{
  "d_model": 512,
  "n_head": 8,
  "d_mlp": 1344,
  "rope_fraction": 1.0,
  "attn_scale": 0.125,
  "batch_tokens": 131072,
  "dataset": "wikipedia_en"
}
Each number is 200 + 30 x the weight over its row's rms, rounded and kept within 0 to 999. Layers, rows and columns count from 0. The size before them is the row's rms in percent of the matrix's.

# q: layer 4 attention query, 512x512, rms 0.0513, rows 262-279,326-343, columns 256-383
# k: layer 4 attention key, 256x512, rms 0.0502, rows 134-151, columns 256-383
q262,086,172,157,232,180,183,269,134,180,180,221,178,234,212,155,206,210,151,163,245,143,213,220,181,231,215,180,225,152,174,234,211,203,204,215,150,167,220,221,192,180,175,222,204,178,233,174,218,206,140,206,262,220,236,199,160,143,253,223,196,239,189,229,161,186,252,194,250,233,191,242,214,223,115,208,195,242,246,230,167,162,188,228,205,179,182,207,182,197,183,258,188,199,176,168,208,250,215,196,256,137,191,199,249,159,200,192,220,159,235,135,228,195,218,182,237,217,193,161,154,197,207,207,167,171,203,204,218,246
q326,096,214,201,258,230,212,236,201,205,199,164,196,154,184,233,179,235,264,190,217,213,198,210,233,196,190,168,202,132,180,172,205,153,173,220,245,219,173,190,169,184,188,236,193,200,193,204,212,127,211,183,197,146,169,210,262,226,240,216,183,155,226,177,186,137,238,179,164,143,138,219,221,177,241,221,237,213,232,259,149,175,227,209,134,217,268,158,197,161,184,200,175,175,194,151,181,162,149,184,227,186,149,255,219,159,233,252,194,160,218,246,193,190,199,187,192,196,148,175,224,177,168,208,232,138,233,179,154,180
k134,094,175,183,210,239,215,196,183,186,235,240,192,255,181,175,212,236,178,222,211,239,179,182,172,262,200,168,207,217,209,244,179,188,241,168,231,198,163,206,204,187,186,188,176,168,200,175,170,195,166,203,144,187,214,170,211,125,191,232,176,202,254,221,155,281,246,199,174,237,212,227,170,145,142,176,198,158,191,211,177,113,222,197,209,187,169,195,174,202,236,147,202,169,218,234,188,200,191,173,133,218,195,198,185,202,191,216,189,178,147,222,229,226,172,189,184,177,140,194,228,227,212,226,133,172,240,206,240,246
q263,084,183,208,251,198,222,221,225,167,197,239,160,149,208,202,163,203,190,179,215,189,226,181,226,180,194,222,243,157,229,168,199,208,179,159,231,159,229,151,203,210,197,215,202,193,170,171,201,183,259,174,162,172,161,188,186,233,231,205,203,161,210,160,184,197,246,232,232,162,241,112,236,150,212,238,223,180,186,188,172,168,193,167,202,168,160,247,189,222,186,168,218,197,190,171,190,220,222,243,166,212,170,241,178,159,155,154,243,179,223,174,234,159,219,210,232,207,217,216,213,248,166,174,219,223,213,148,212,255
q327,107,164,174,194,246,227,185,206,245,207,219,209,247,183,238,176,181,188,197,133,166,168,209,193,190,201,232,224,231,173,227,268,176,193,258,228,114,238,196,250,189,208,225,158,207,219,180,179,155,197,251,193,178,188,252,207,170,203,229,205,160,224,204,156,239,207,239,204,202,228,225,155,142,237,200,231,227,196,204,189,206,171,200,181,250,204,182,225,186,257,197,169,204,174,258,199,203,203,224,197,214,149,217,184,216,244,192,149,170,190,185,193,117,205,152,218,202,171,214,220,183,168,224,210,127,203,201,193,239
k135,093,224,184,187,213,212,188,205,217,186,213,164,183,229,136,222,220,215,150,201,190,192,199,196,197,191,206,196,229,224,247,209,212,150,181,215,173,229,195,180,170,241,148,248,180,201,205,247,134,199,216,170,223,183,219,235,164,232,194,187,188,253,173,237,196,251,139,225,216,174,205,219,215,174,209,160,143,227,184,147,150,226,251,245,198,142,230,173,229,210,182,141,169,196,195,246,236,186,206,176,201,195,227,207,212,243,242,159,198,174,193,195,226,190,163,216,209,159,229,187,175,180,240,220,220,199,173,181,186
q264,090,220,208,183,206,216,221,240,217,223,188,162,162,165,225,174,252,249,222,181,196,184,155,159,207,155,226,200,153,203,187,183,198,222,228,187,203,177,168,168,229,202,241,192,188,187,222,164,193,162,197,250,197,161,186,193,176,240,162,208,156,225,219,164,179,195,194,229,181,239,256,220,198,149,195,190,195,196,177,217,233,233,224,198,195,187,162,186,144,182,227,250,95,195,182,207,161,194,183,203,213,184,238,204,184,192,187,215,221,210,155,226,244,163,194,218,220,146,233,158,199,220,180,200,145,208,215,191,187
q328,105,234,226,190,202,195,158,167,163,202,226,204,158,163,249,160,201,253,219,218,228,233,184,273,157,213,173,212,211,157,208,256,185,141,239,251,183,231,202,200,245,170,188,215,217,163,250,178,196,145,221,162,181,181,195,186,187,169,213,190,176,251,230,160,174,164,210,166,169,206,193,210,192,204,176,229,165,270,218,186,188,185,201,191,240,199,178,129,228,210,138,192,177,216,220,182,227,172,174,242,190,123,225,243,208,173,242,179,228,218,233,146,170,178,223,219,228,181,216,208,231,196,250,220,122,167,163,208,227
k136,098,182,170,219,136,183,184,191,207,228,185,198,215,181,171,173,166,204,162,196,195,227,247,213,195,217,183,204,225,220,213,193,217,200,192,219,207,190,146,179,182,173,229,234,179,237,182,172,226,213,226,221,201,140,187,204,209,228,202,239,278,193,207,223,249,218,176,195,188,225,211,222,198,157,192,183,164,184,239,236,192,199,211,178,190,247,214,168,257,217,132,203,214,222,172,235,208,237,196,166,232,246,162,198,161,153,200,236,211,164,170,192,146,249,159,213,162,166,221,157,220,234,171,174,205,203,196,223,202
q265,091,207,219,214,156,213,183,261,194,218,232,244,195,201,225,180,214,191,187,169,231,177,233,243,233,152,226,220,216,179,246,216,171,161,205,234,205,173,248,222,187,219,207,189,187,178,192,179,162,206,183,253,213,171,170,186,194,179,249,211,183,237,242,229,170,174,100,189,170,214,154,218,215,180,201,196,210,127,201,181,219,203,206,181,215,179,191,170,208,197,181,198,239,181,165,180,223,196,155,143,177,165,263,190,146,187,215,180,210,186,200,220,191,219,201,272,139,252,216,226,194,132,232,191,222,197,141,152,246
q329,099,218,183,171,186,182,166,219,223,186,207,185,223,160,184,175,149,174,191,170,232,186,151,201,241,172,250,227,243,173,172,209,187,169,216,195,183,204,169,222,235,173,176,219,255,255,197,188,199,164,263,276,197,233,183,162,186,202,155,242,185,220,198,226,189,199,230,221,257,193,196,154,178,192,179,215,176,219,188,185,198,155,159,228,118,172,178,221,145,180,192,213,174,212,169,181,149,217,152,167,149,190,187,172,209,231,204,144,199,163,225,167,210,221,191,202,265,158,240,201,185,211,235,178,243,222,268,214,204
k137,096,191,197,192,179,225,217,215,167,222,219,203,156,180,150,218,198,213,188,187,203,206,238,223,142,247,240,222,221,175,231,165,191,127,219,234,197,227,181,203,119,96,166,171,175,202,186,182,217,181,200,156,236,238,147,225,180,177,211,258,201,161,199,166,227,193,203,135,204,200,217,178,229,241,223,228,146,208,213,230,224,232,190,200,160,173,219,172,197,184,261,203,152,192,225,204,242,177,218,195,219,156,198,280,174,254,151,213,218,207,211,258,185,215,239,193,149,199,191,170,209,157,214,224,167,143,189,194,184
q266,084,185,186,188,184,182,191,195,257,222,190,199,223,234,232,194,242,190,233,141,200,207,196,180,249,206,168,229,134,221,199,166,237,198,252,231,234,179,190,147,197,269,160,223,196,199,165,221,208,163,222,224,226,226,155,179,204,220,159,168,173,218,252,211,225,159,228,212,171,217,208,184,187,167,245,211,187,208,171,233,223,207,239,193,219,173,151,183,154,177,235,217,212,256,162,207,211,162,196,161,217,172,230,233,221,225,187,170,199,187,223,248,244,191,190,160,198,172,236,229,218,172,188,205,245,196,211,261,259
q330,111,206,195,189,208,204,211,247,213,223,217,195,178,230,255,165,216,202,233,206,210,167,212,238,214,164,191,206,178,153,194,242,194,168,184,201,144,230,217,265,229,171,255,170,198,200,243,150,186,207,212,185,124,206,214,146,233,240,209,239,227,205,184,196,159,219,230,166,208,170,208,149,197,213,165,173,208,187,250,208,200,199,200,177,206,213,242,179,205,205,183,219,192,217,214,190,197,147,183,188,206,135,216,264,208,182,183,126,251,210,239,160,211,236,220,235,198,198,230,175,189,169,243,215,182,225,198,218,178
k138,097,191,176,235,214,181,175,165,244,120,216,205,217,155,262,186,207,145,134,229,169,169,270,197,210,196,166,202,180,252,220,218,201,168,210,213,195,193,203,166,200,231,171,150,156,230,179,170,210,138,199,213,162,194,216,201,169,179,176,187,209,226,260,214,240,234,178,232,188,205,126,212,154,171,172,208,199,208,184,191,178,202,219,155,199,222,193,141,234,223,163,176,173,197,169,203,218,189,211,192,161,191,175,192,252,192,228,195,145,173,194,213,166,191,195,192,187,142,274,186,196,228,204,194,163,212,156,182,207
q267,093,222,247,215,229,205,148,233,203,237,199,226,164,182,175,235,180,204,224,206,237,232,243,213,204,207,143,252,215,186,216,158,189,196,106,233,240,216,219,251,200,198,174,169,146,171,236,239,232,216,169,193,164,174,172,196,193,165,215,154,139,178,175,205,221,170,159,186,207,174,234,201,214,170,240,186,158,206,149,183,193,211,182,199,237,148,208,212,249,207,204,180,207,178,173,224,180,222,165,208,182,191,222,148,177,242,224,162,245,205,237,167,163,177,203,203,190,220,193,229,195,222,201,176,230,201,164,206,212
q331,100,198,219,152,174,161,205,135,255,193,227,144,228,231,198,171,172,149,243,157,183,198,193,190,257,205,200,236,223,231,229,211,208,206,145,202,187,167,155,161,184,208,160,221,203,220,171,202,231,192,192,210,183,211,232,192,253,193,214,217,191,208,188,163,243,200,167,160,236,237,241,254,194,186,224,170,166,204,181,230,179,229,161,244,158,142,217,269,187,201,221,178,213,175,197,199,200,218,237,178,173,212,176,170,206,192,209,235,196,187,139,224,217,171,207,214,151,186,228,197,180,196,203,146,222,213,191,192,207
k139,098,180,253,188,168,192,197,270,151,151,223,183,178,179,196,212,229,228,181,202,177,218,211,196,202,230,161,180,148,219,183,202,249,256,221,203,249,186,214,218,183,214,235,144,211,197,195,193,266,259,220,196,226,214,196,172,164,162,199,229,255,182,217,236,193,178,160,199,155,215,189,184,211,176,188,241,207,244,170,296,268,171,241,242,194,229,172,203,199,170,228,214,208,212,205,180,237,164,223,250,178,185,212,175,225,228,227,168,195,253,184,246,215,229,174,280,197,218,190,191,240,230,186,210,178,224,224,211,154
q268,085,238,199,158,206,186,262,227,233,235,240,189,177,173,222,241,196,208,197,195,217,219,211,194,244,235,204,264,216,230,217,203,248,176,153,213,221,261,209,237,196,191,224,259,228,184,205,193,263,189,218,227,216,210,182,213,193,243,149,213,181,239,186,178,227,163,165,210,186,237,210,191,213,231,175,189,220,168,194,155,204,262,232,144,215,213,170,245,252,222,207,191,233,244,177,202,147,216,221,139,179,202,234,214,225,190,228,208,180,172,177,183,207,191,226,178,167,139,222,223,174,215,242,144,180,225,210,246,196
q332,109,223,209,166,235,214,182,212,212,217,187,189,167,214,165,161,164,206,213,225,238,178,169,181,168,146,212,231,182,236,200,198,225,189,189,220,199,241,228,234,160,212,157,144,166,227,161,259,176,162,226,253,158,174,236,238,194,187,197,196,219,211,205,134,168,217,196,192,197,212,234,173,178,216,223,192,190,228,239,246,218,187,217,183,231,224,183,211,232,204,216,203,146,173,217,251,188,209,192,198,233,209,140,213,226,242,168,176,237,145,183,248,214,215,171,213,214,195,202,236,202,242,165,184,191,216,221,179,204
k140,104,185,209,206,176,171,196,265,231,178,206,251,209,160,129,193,187,242,238,244,183,187,200,143,224,201,225,153,146,245,207,236,195,192,260,252,170,208,209,162,204,211,171,122,231,238,204,176,219,214,211,137,241,164,213,212,195,240,243,165,176,205,176,185,223,260,213,200,253,162,205,173,200,176,161,186,262,149,237,209,208,233,155,133,223,122,203,181,183,237,185,275,222,233,205,179,214,172,167,184,204,193,223,160,228,220,259,163,196,219,218,180,192,155,211,256,219,218,183,191,159,157,208,169,174,210,240,177,206
q269,091,220,161,146,200,186,192,165,183,195,190,174,172,175,238,164,201,242,219,162,214,247,175,189,239,190,228,201,249,199,201,208,177,241,190,207,149,192,177,189,211,167,275,190,254,156,201,206,218,211,195,213,162,209,183,216,215,195,216,167,272,230,209,238,238,234,269,175,171,178,194,167,191,244,213,215,197,154,197,183,274,204,237,184,153,218,198,178,129,253,187,227,220,197,223,184,197,172,160,235,186,211,181,268,157,207,184,191,217,206,214,238,212,166,215,208,173,209,262,170,181,197,201,166,205,226,191,193,158
q333,119,217,181,207,218,183,199,172,147,172,291,193,211,225,147,235,206,184,189,186,173,184,192,246,212,183,212,219,204,231,163,257,207,252,177,185,198,196,179,200,185,175,110,183,200,145,190,213,207,198,181,214,204,209,227,202,172,161,236,238,174,153,220,209,261,243,191,181,200,144,267,242,177,183,209,133,207,196,196,183,163,142,214,198,197,190,196,208,214,172,213,187,194,254,223,158,238,215,234,200,223,186,201,249,223,225,221,242,217,160,211,221,196,207,195,151,195,177,179,207,176,242,233,165,171,195,229,226,214
k141,103,187,174,243,211,217,133,223,185,190,164,182,212,236,193,147,211,205,227,231,183,220,239,206,190,181,229,274,238,216,253,158,224,195,231,155,219,177,220,198,170,162,171,185,177,201,245,193,241,236,213,174,232,258,196,212,221,215,212,188,183,202,183,187,177,163,182,179,232,240,234,184,228,167,145,186,216,193,210,130,208,178,170,212,183,195,224,208,185,215,230,143,222,214,230,211,163,243,168,161,208,226,152,196,242,149,251,213,189,200,243,183,212,200,256,231,205,163,214,258,228,190,215,191,240,261,223,228,212
q270,091,188,163,212,172,210,209,217,257,237,160,200,194,224,249,196,166,163,190,175,192,197,179,215,215,180,195,193,211,235,160,205,210,218,216,229,157,162,138,182,253,200,224,201,187,195,234,190,171,213,203,212,219,226,165,222,176,175,215,192,205,239,240,183,192,216,234,248,242,231,213,156,200,199,148,228,194,147,194,160,218,192,179,172,154,238,193,183,174,212,157,167,180,234,180,218,200,242,157,195,206,206,213,241,184,215,188,198,208,191,192,214,264,193,172,243,239,147,225,149,178,199,187,177,200,169,211,243,216
q334,115,202,217,202,252,192,193,216,191,242,199,246,183,195,195,209,202,258,191,236,229,236,191,236,157,235,170,179,161,168,182,225,187,162,250,263,139,187,197,245,154,192,235,145,192,233,213,237,219,136,173,189,167,166,245,264,232,216,178,195,200,229,187,188,150,244,183,243,229,194,135,187,198,274,229,205,189,209,201,223,213,193,179,161,175,206,213,180,232,220,175,205,234,248,263,229,212,187,238,237,177,157,215,195,161,185,224,174,228,230,271,155,185,179,147,187,179,219,199,177,180,202,240,230,175,244,192,211,226
k142,100,193,222,200,201,191,194,204,234,199,195,204,212,231,222,134,211,150,161,184,218,195,207,151,197,266,199,171,184,200,210,157,223,157,176,193,166,201,195,146,161,178,161,218,180,212,177,236,181,175,184,187,198,182,213,201,234,169,211,206,233,203,159,179,207,189,179,185,213,174,218,220,230,213,211,128,227,220,254,205,201,165,273,164,187,214,208,165,182,269,170,207,197,146,177,262,169,247,213,155,181,231,204,161,231,166,189,221,208,214,158,216,210,228,182,159,187,147,226,247,145,216,201,201,167,201,159,170,159
q271,085,198,248,173,237,254,233,177,156,212,251,227,195,229,174,138,153,135,186,205,183,134,225,217,171,192,184,222,230,156,185,216,177,154,229,229,227,245,181,234,257,185,185,181,204,202,180,207,244,260,197,169,235,241,184,166,193,206,183,223,153,213,233,164,220,212,235,204,224,166,167,216,212,177,231,179,227,200,208,230,213,152,141,202,200,228,190,165,170,150,217,185,190,207,193,156,188,177,206,219,172,146,246,158,155,230,219,188,145,210,226,194,207,193,248,230,223,225,205,153,220,258,169,220,209,157,224,187,192
q335,102,230,153,232,197,158,203,200,227,196,207,205,191,196,226,172,223,233,235,154,179,249,213,192,209,205,177,152,247,244,160,238,199,248,164,178,183,209,217,164,168,219,172,202,213,146,237,165,191,173,187,229,157,197,230,234,189,191,236,213,157,200,263,231,140,219,263,129,249,202,154,193,192,189,179,173,245,231,238,200,191,181,226,236,241,204,227,147,193,235,136,169,181,208,166,269,202,171,204,178,194,163,237,262,237,216,165,219,239,210,213,189,212,219,228,290,191,227,226,173,226,245,221,172,215,140,236,211,150
k143,096,138,218,193,159,210,160,276,187,181,189,217,198,142,221,164,177,204,169,140,214,182,236,180,234,193,217,206,165,209,236,214,250,178,142,240,145,177,211,183,189,193,200,205,151,242,200,201,197,189,161,174,186,224,215,228,193,176,160,221,257,220,193,194,178,175,193,182,204,241,192,215,169,189,164,188,248,189,191,272,250,194,221,137,180,264,212,196,217,252,176,188,174,173,181,190,182,193,196,180,176,218,177,206,205,166,222,156,233,182,209,180,197,215,143,255,198,137,229,191,224,174,231,170,242,213,234,195,233
q272,088,197,203,232,219,215,166,173,160,205,201,215,193,244,195,239,199,148,161,161,169,206,215,221,189,150,191,160,235,152,219,273,220,188,201,204,243,168,246,243,194,257,210,225,159,184,167,235,228,197,237,241,213,227,215,188,223,198,221,222,182,183,216,139,199,153,168,166,176,135,206,163,170,244,219,193,209,218,242,181,176,237,238,136,190,191,209,219,237,166,213,205,222,202,231,159,185,183,203,215,193,231,157,171,177,166,184,149,210,165,210,236,159,167,191,194,207,183,243,267,196,177,183,164,227,170,160,216,143
q336,101,193,211,241,174,198,213,218,211,195,188,214,196,204,232,182,183,184,207,206,212,183,217,128,208,199,158,205,201,158,190,147,239,241,158,156,241,200,177,155,186,224,154,245,201,176,151,203,263,177,194,212,220,206,149,206,222,222,255,227,262,149,234,196,232,192,175,249,218,225,208,221,208,166,207,199,187,167,221,217,132,174,205,189,188,203,241,222,220,241,155,234,204,198,163,222,179,160,152,160,195,204,144,240,208,219,146,209,183,191,190,273,191,146,233,225,124,192,243,201,225,156,200,156,277,212,206,232,214
k144,087,161,216,197,205,208,214,191,191,167,198,263,249,145,198,175,138,200,221,207,152,170,173,175,185,203,213,197,205,147,152,244,202,187,217,242,235,192,255,199,185,206,171,119,199,203,190,212,210,207,198,252,207,174,197,145,228,134,166,188,204,203,174,239,238,202,207,230,232,253,178,217,207,252,231,229,231,237,194,275,227,222,169,155,219,225,183,212,264,159,186,246,136,181,157,251,217,225,144,200,197,170,234,229,206,188,185,198,209,208,166,234,217,178,153,252,176,167,120,193,230,134,206,190,177,210,226,234,177
q273,090,175,183,181,160,210,230,154,202,163,214,186,239,215,229,187,203,201,184,207,269,250,170,217,193,212,238,197,203,141,172,169,241,219,176,188,197,164,169,175,222,190,206,218,193,233,210,151,234,168,151,233,211,234,254,164,211,284,262,175,235,246,236,219,198,197,212,148,193,214,251,204,158,210,215,236,237,194,199,206,241,193,218,213,190,204,203,227,169,214,188,246,253,197,197,162,200,180,196,242,244,206,150,187,225,159,209,222,202,206,155,172,221,201,231,140,189,225,198,199,193,192,254,182,183,228,239,190,210
q337,100,243,188,204,271,226,202,191,146,235,193,253,178,200,217,220,206,193,175,258,188,229,157,264,188,202,157,196,167,200,193,200,213,145,216,206,170,247,247,230,205,198,197,184,180,159,215,189,197,159,220,138,168,177,235,238,201,210,153,206,168,237,201,219,191,256,187,165,207,197,164,224,211,182,224,191,203,182,213,203,233,243,229,204,199,256,213,202,252,163,219,168,228,237,273,172,161,191,189,269,227,195,248,198,230,222,216,224,213,173,146,242,234,232,137,158,173,177,196,197,197,206,194,232,175,205,171,214,176
k145,100,193,193,222,213,173,197,211,191,194,218,220,251,199,220,187,190,216,150,173,214,192,224,168,244,185,205,209,165,243,218,165,180,178,190,231,214,161,215,190,218,185,174,167,166,190,233,213,147,208,226,175,179,196,207,208,185,234,243,190,216,200,252,201,172,244,208,215,217,188,233,161,219,181,201,211,145,203,225,180,190,214,202,188,185,163,194,212,198,231,147,200,254,187,216,196,142,203,214,139,234,194,225,191,197,196,163,171,202,190,197,192,170,241,178,173,258,188,205,235,211,185,216,188,149,192,241,198,217
q274,089,179,200,200,165,166,230,226,167,168,232,167,184,218,205,233,194,179,183,220,175,224,177,196,196,198,201,141,233,238,204,188,173,188,178,194,210,157,208,251,203,220,186,240,199,149,223,174,185,233,212,199,262,228,195,145,167,184,212,182,170,236,153,186,201,231,234,215,183,189,177,225,222,184,176,164,290,202,248,215,218,218,224,213,190,179,190,207,253,200,188,209,151,267,220,147,239,234,180,242,214,202,199,142,181,202,187,179,201,159,165,173,184,198,213,251,199,196,169,186,188,214,183,215,184,256,172,161,191
q338,108,252,240,183,229,151,175,163,135,229,250,263,154,159,164,259,239,241,232,209,170,253,225,204,151,225,181,185,181,168,187,218,204,208,216,172,162,223,187,223,175,211,227,208,139,199,184,199,189,170,181,176,185,167,198,254,213,151,230,200,244,183,164,170,238,160,181,236,220,187,230,147,159,264,236,164,201,139,170,205,176,206,196,207,183,206,173,199,215,163,211,159,206,251,205,199,231,172,214,271,184,181,197,223,194,240,210,197,210,183,230,211,140,186,182,214,222,250,165,200,197,210,220,194,160,196,191,165,225
k146,098,169,154,159,234,219,250,222,233,219,234,141,130,212,205,159,215,151,198,205,218,165,196,206,194,183,164,177,243,187,214,170,237,169,203,177,148,202,149,232,216,211,168,200,193,188,233,214,185,209,197,215,179,187,165,223,265,201,147,209,175,233,237,172,188,230,173,211,206,220,200,216,198,175,202,173,133,225,200,166,201,188,229,248,214,196,206,148,129,209,212,192,248,211,235,190,214,161,214,218,172,265,185,221,217,201,184,197,273,183,214,153,165,235,220,144,219,210,193,203,208,265,220,212,208,233,206,236,157
q275,085,184,224,194,188,202,196,231,220,248,246,245,182,204,182,186,202,177,198,212,160,131,233,202,192,188,180,181,239,264,177,215,232,238,192,224,221,176,214,159,214,265,208,224,153,143,213,170,188,151,210,207,226,218,212,197,218,245,216,243,223,224,201,232,179,180,183,172,236,216,197,145,235,216,232,223,181,201,237,185,186,147,163,216,216,178,191,190,253,266,239,216,175,261,170,255,222,196,155,170,203,187,235,208,234,169,143,166,161,209,150,214,172,250,220,180,251,230,160,222,240,176,224,229,194,182,141,216,218
q339,114,245,176,164,176,176,215,198,208,197,215,213,170,169,201,177,220,201,224,208,209,208,217,251,208,178,143,234,212,197,197,203,206,213,202,274,116,247,242,207,186,201,239,189,186,204,247,165,187,209,207,225,220,188,190,198,180,254,218,189,208,210,213,184,175,152,220,199,199,198,169,198,161,219,222,235,252,192,227,215,215,249,222,194,195,275,195,167,211,150,242,165,158,243,193,221,217,145,183,178,169,153,163,217,206,194,187,160,211,180,232,171,175,221,204,229,185,276,192,156,202,148,231,200,192,220,176,190,176
k147,098,176,148,179,194,154,229,187,279,155,211,178,117,178,246,208,125,177,211,142,231,159,252,210,214,230,209,206,182,232,194,185,193,222,114,225,182,150,156,238,193,236,197,191,121,239,195,168,203,239,202,171,167,181,259,205,222,209,183,294,226,205,205,197,239,201,194,163,193,234,196,215,141,196,242,187,217,219,240,218,186,252,200,165,171,249,158,204,151,207,227,199,227,245,145,188,236,226,155,194,162,218,184,209,209,195,220,193,169,196,148,253,177,191,196,214,184,236,173,257,166,173,248,194,197,151,199,196,205
q276,092,185,183,185,227,209,216,124,227,226,172,117,244,216,223,217,194,236,187,306,158,235,159,211,175,183,247,157,180,199,187,203,157,230,224,216,225,224,196,204,199,138,194,159,207,217,158,188,180,146,219,202,193,191,198,208,151,222,235,173,250,182,176,183,209,226,223,216,220,161,164,162,208,194,150,221,216,206,265,228,163,189,244,218,215,184,277,225,192,269,253,244,212,205,185,176,197,168,221,175,180,251,264,216,160,193,226,177,219,198,156,168,187,203,233,212,208,194,202,185,155,182,172,205,216,258,272,266,194
q340,107,196,234,281,187,223,171,204,196,180,216,218,167,215,219,200,191,207,174,221,232,261,210,228,183,207,173,218,210,159,217,241,154,140,211,212,170,226,185,241,179,194,199,173,165,192,238,247,201,193,168,150,197,187,181,192,233,255,218,202,203,266,155,206,201,181,221,191,155,218,159,201,250,203,220,220,212,222,186,164,216,270,232,196,153,216,192,201,189,181,221,198,229,214,241,238,239,209,223,230,198,186,205,189,135,177,235,190,235,162,203,154,193,160,203,220,194,242,180,190,188,201,168,241,193,240,139,223,199
k148,095,182,169,207,200,208,198,214,226,241,226,235,209,201,206,146,223,168,144,215,190,157,219,189,258,233,155,208,157,177,246,164,173,209,213,201,216,234,181,227,198,188,161,207,183,197,233,186,168,134,162,192,139,207,189,226,156,207,201,232,150,183,190,159,228,203,233,213,170,223,152,173,222,196,205,219,163,202,200,184,165,245,239,210,254,216,217,181,211,239,138,214,164,195,198,229,203,189,182,234,237,184,192,239,195,238,160,198,192,220,254,185,240,206,139,175,213,179,209,189,190,212,225,149,162,244,218,196,195
q277,091,213,176,199,149,223,192,154,167,195,212,241,176,219,251,211,217,218,197,150,255,218,223,180,198,140,207,208,220,283,233,202,203,209,199,185,205,266,218,195,156,228,169,232,195,242,286,206,194,265,244,145,204,164,187,166,226,188,212,199,210,221,146,158,196,211,200,207,225,203,245,213,213,201,265,203,216,262,160,209,223,175,221,207,194,164,146,170,194,160,181,182,143,228,187,242,206,189,206,147,200,177,233,187,138,253,201,218,176,220,190,195,229,193,243,189,213,233,170,185,182,190,242,194,250,194,224,177,216
q341,104,198,162,242,207,148,245,258,209,151,158,221,169,186,213,207,179,220,162,186,227,225,220,229,251,186,206,143,209,173,244,183,191,175,212,260,164,183,161,223,184,149,174,186,209,203,242,168,191,182,189,196,171,220,197,181,242,217,183,252,172,231,212,176,188,213,243,173,188,220,222,166,173,223,213,241,190,208,195,239,183,213,214,178,143,177,152,198,146,235,185,192,201,184,214,219,181,229,190,235,238,210,213,189,200,191,183,162,209,252,200,205,257,239,240,210,231,161,179,183,220,217,174,186,203,181,181,195,206
k149,102,226,221,186,227,133,161,219,201,182,206,264,227,196,177,199,221,178,220,257,168,232,182,156,229,186,165,174,210,186,159,194,172,167,221,196,196,214,219,188,168,230,209,158,223,156,171,235,171,209,210,166,218,240,200,202,196,204,211,162,161,241,191,208,219,220,177,170,128,173,218,216,225,199,231,200,192,176,202,217,236,269,185,155,155,114,254,160,164,206,245,228,207,209,223,189,207,172,197,206,210,226,187,248,197,214,203,214,222,193,245,237,187,199,205,178,180,200,150,191,243,169,214,207,227,154,206,134,199
q278,092,179,219,229,255,212,203,219,230,177,165,208,232,222,218,145,239,184,216,230,215,178,223,166,263,234,179,185,244,204,178,212,197,191,214,197,207,237,209,239,207,188,194,141,202,217,151,241,206,148,198,223,149,191,175,187,227,177,174,195,182,208,188,188,179,181,202,204,201,192,223,234,156,206,235,218,130,194,222,229,231,193,192,177,260,147,232,223,169,196,208,165,237,247,200,229,177,149,221,171,151,185,207,171,228,200,200,148,180,214,198,206,169,213,193,175,137,186,193,227,182,164,204,157,246,160,222,219,254
q342,106,203,152,155,197,234,263,187,154,191,160,115,248,263,189,197,234,167,172,165,165,191,212,180,184,232,208,163,234,209,195,198,197,243,153,207,218,148,138,152,237,179,197,198,228,216,153,179,224,230,189,174,144,249,203,199,180,211,237,211,161,170,163,270,175,207,194,194,214,230,230,203,242,178,212,164,173,203,167,174,211,209,252,226,180,173,216,186,154,250,204,224,166,184,204,236,248,211,182,179,211,204,197,232,166,184,160,219,238,230,211,222,217,175,193,182,178,199,167,230,176,252,177,219,223,218,234,230,188
k150,108,205,235,219,184,239,196,204,163,146,192,256,241,175,244,202,184,190,254,202,219,194,205,177,172,152,161,200,183,186,210,212,204,242,222,159,208,187,187,192,229,212,181,169,236,176,222,191,185,225,201,177,256,163,177,183,210,196,234,161,199,201,225,234,186,212,154,242,214,188,233,234,222,201,155,215,181,160,172,187,269,157,153,239,247,176,202,232,186,181,250,175,176,146,212,201,197,194,193,257,223,208,194,192,159,222,194,192,232,197,245,193,205,209,215,223,192,249,173,172,215,166,204,249,259,213,215,167,182
q279,089,201,234,210,257,182,204,158,192,204,194,238,165,244,206,218,227,193,220,191,244,159,172,241,209,187,175,213,187,123,258,199,195,221,163,181,181,228,152,173,133,191,129,155,236,188,168,234,172,227,190,188,262,154,194,223,148,213,181,263,216,163,193,208,202,160,160,150,193,170,160,264,222,208,183,207,168,245,172,213,208,133,246,143,203,241,190,226,236,127,205,211,246,228,178,245,153,191,219,144,174,188,211,210,191,244,215,255,147,195,166,187,221,235,215,191,152,182,213,255,211,182,206,208,171,213,169,202,183
q343,112,164,166,210,215,190,145,230,241,154,162,155,217,204,243,209,201,181,136,239,185,226,201,210,220,212,246,170,241,246,202,214,194,181,157,153,260,182,180,159,209,208,189,247,221,188,217,209,242,219,226,183,185,193,201,163,205,208,171,169,239,251,191,241,207,212,252,145,152,208,213,251,159,206,201,193,177,191,222,229,157,230,153,218,175,194,202,224,191,270,227,171,192,162,230,199,225,199,202,226,139,209,159,166,239,180,187,216,189,209,156,223,210,165,242,206,252,202,218,202,206,220,206,201,297,178,232,212,194
k151,090,251,242,210,170,173,157,183,178,181,171,277,192,192,167,201,226,148,222,228,152,129,233,167,237,203,202,214,192,159,169,190,179,199,188,164,193,214,255,209,208,169,200,209,210,183,199,188,217,195,213,220,220,195,202,154,236,203,224,227,209,190,233,168,242,147,222,151,207,198,196,206,241,231,194,180,208,221,220,234,240,183,142,221,187,162,218,167,180,177,233,173,230,238,228,144,193,175,177,155,180,176,209,131,193,243,215,224,181,251,226,167,255,213,152,242,222,238,213,155,180,202,170,212,206,206,246,127,263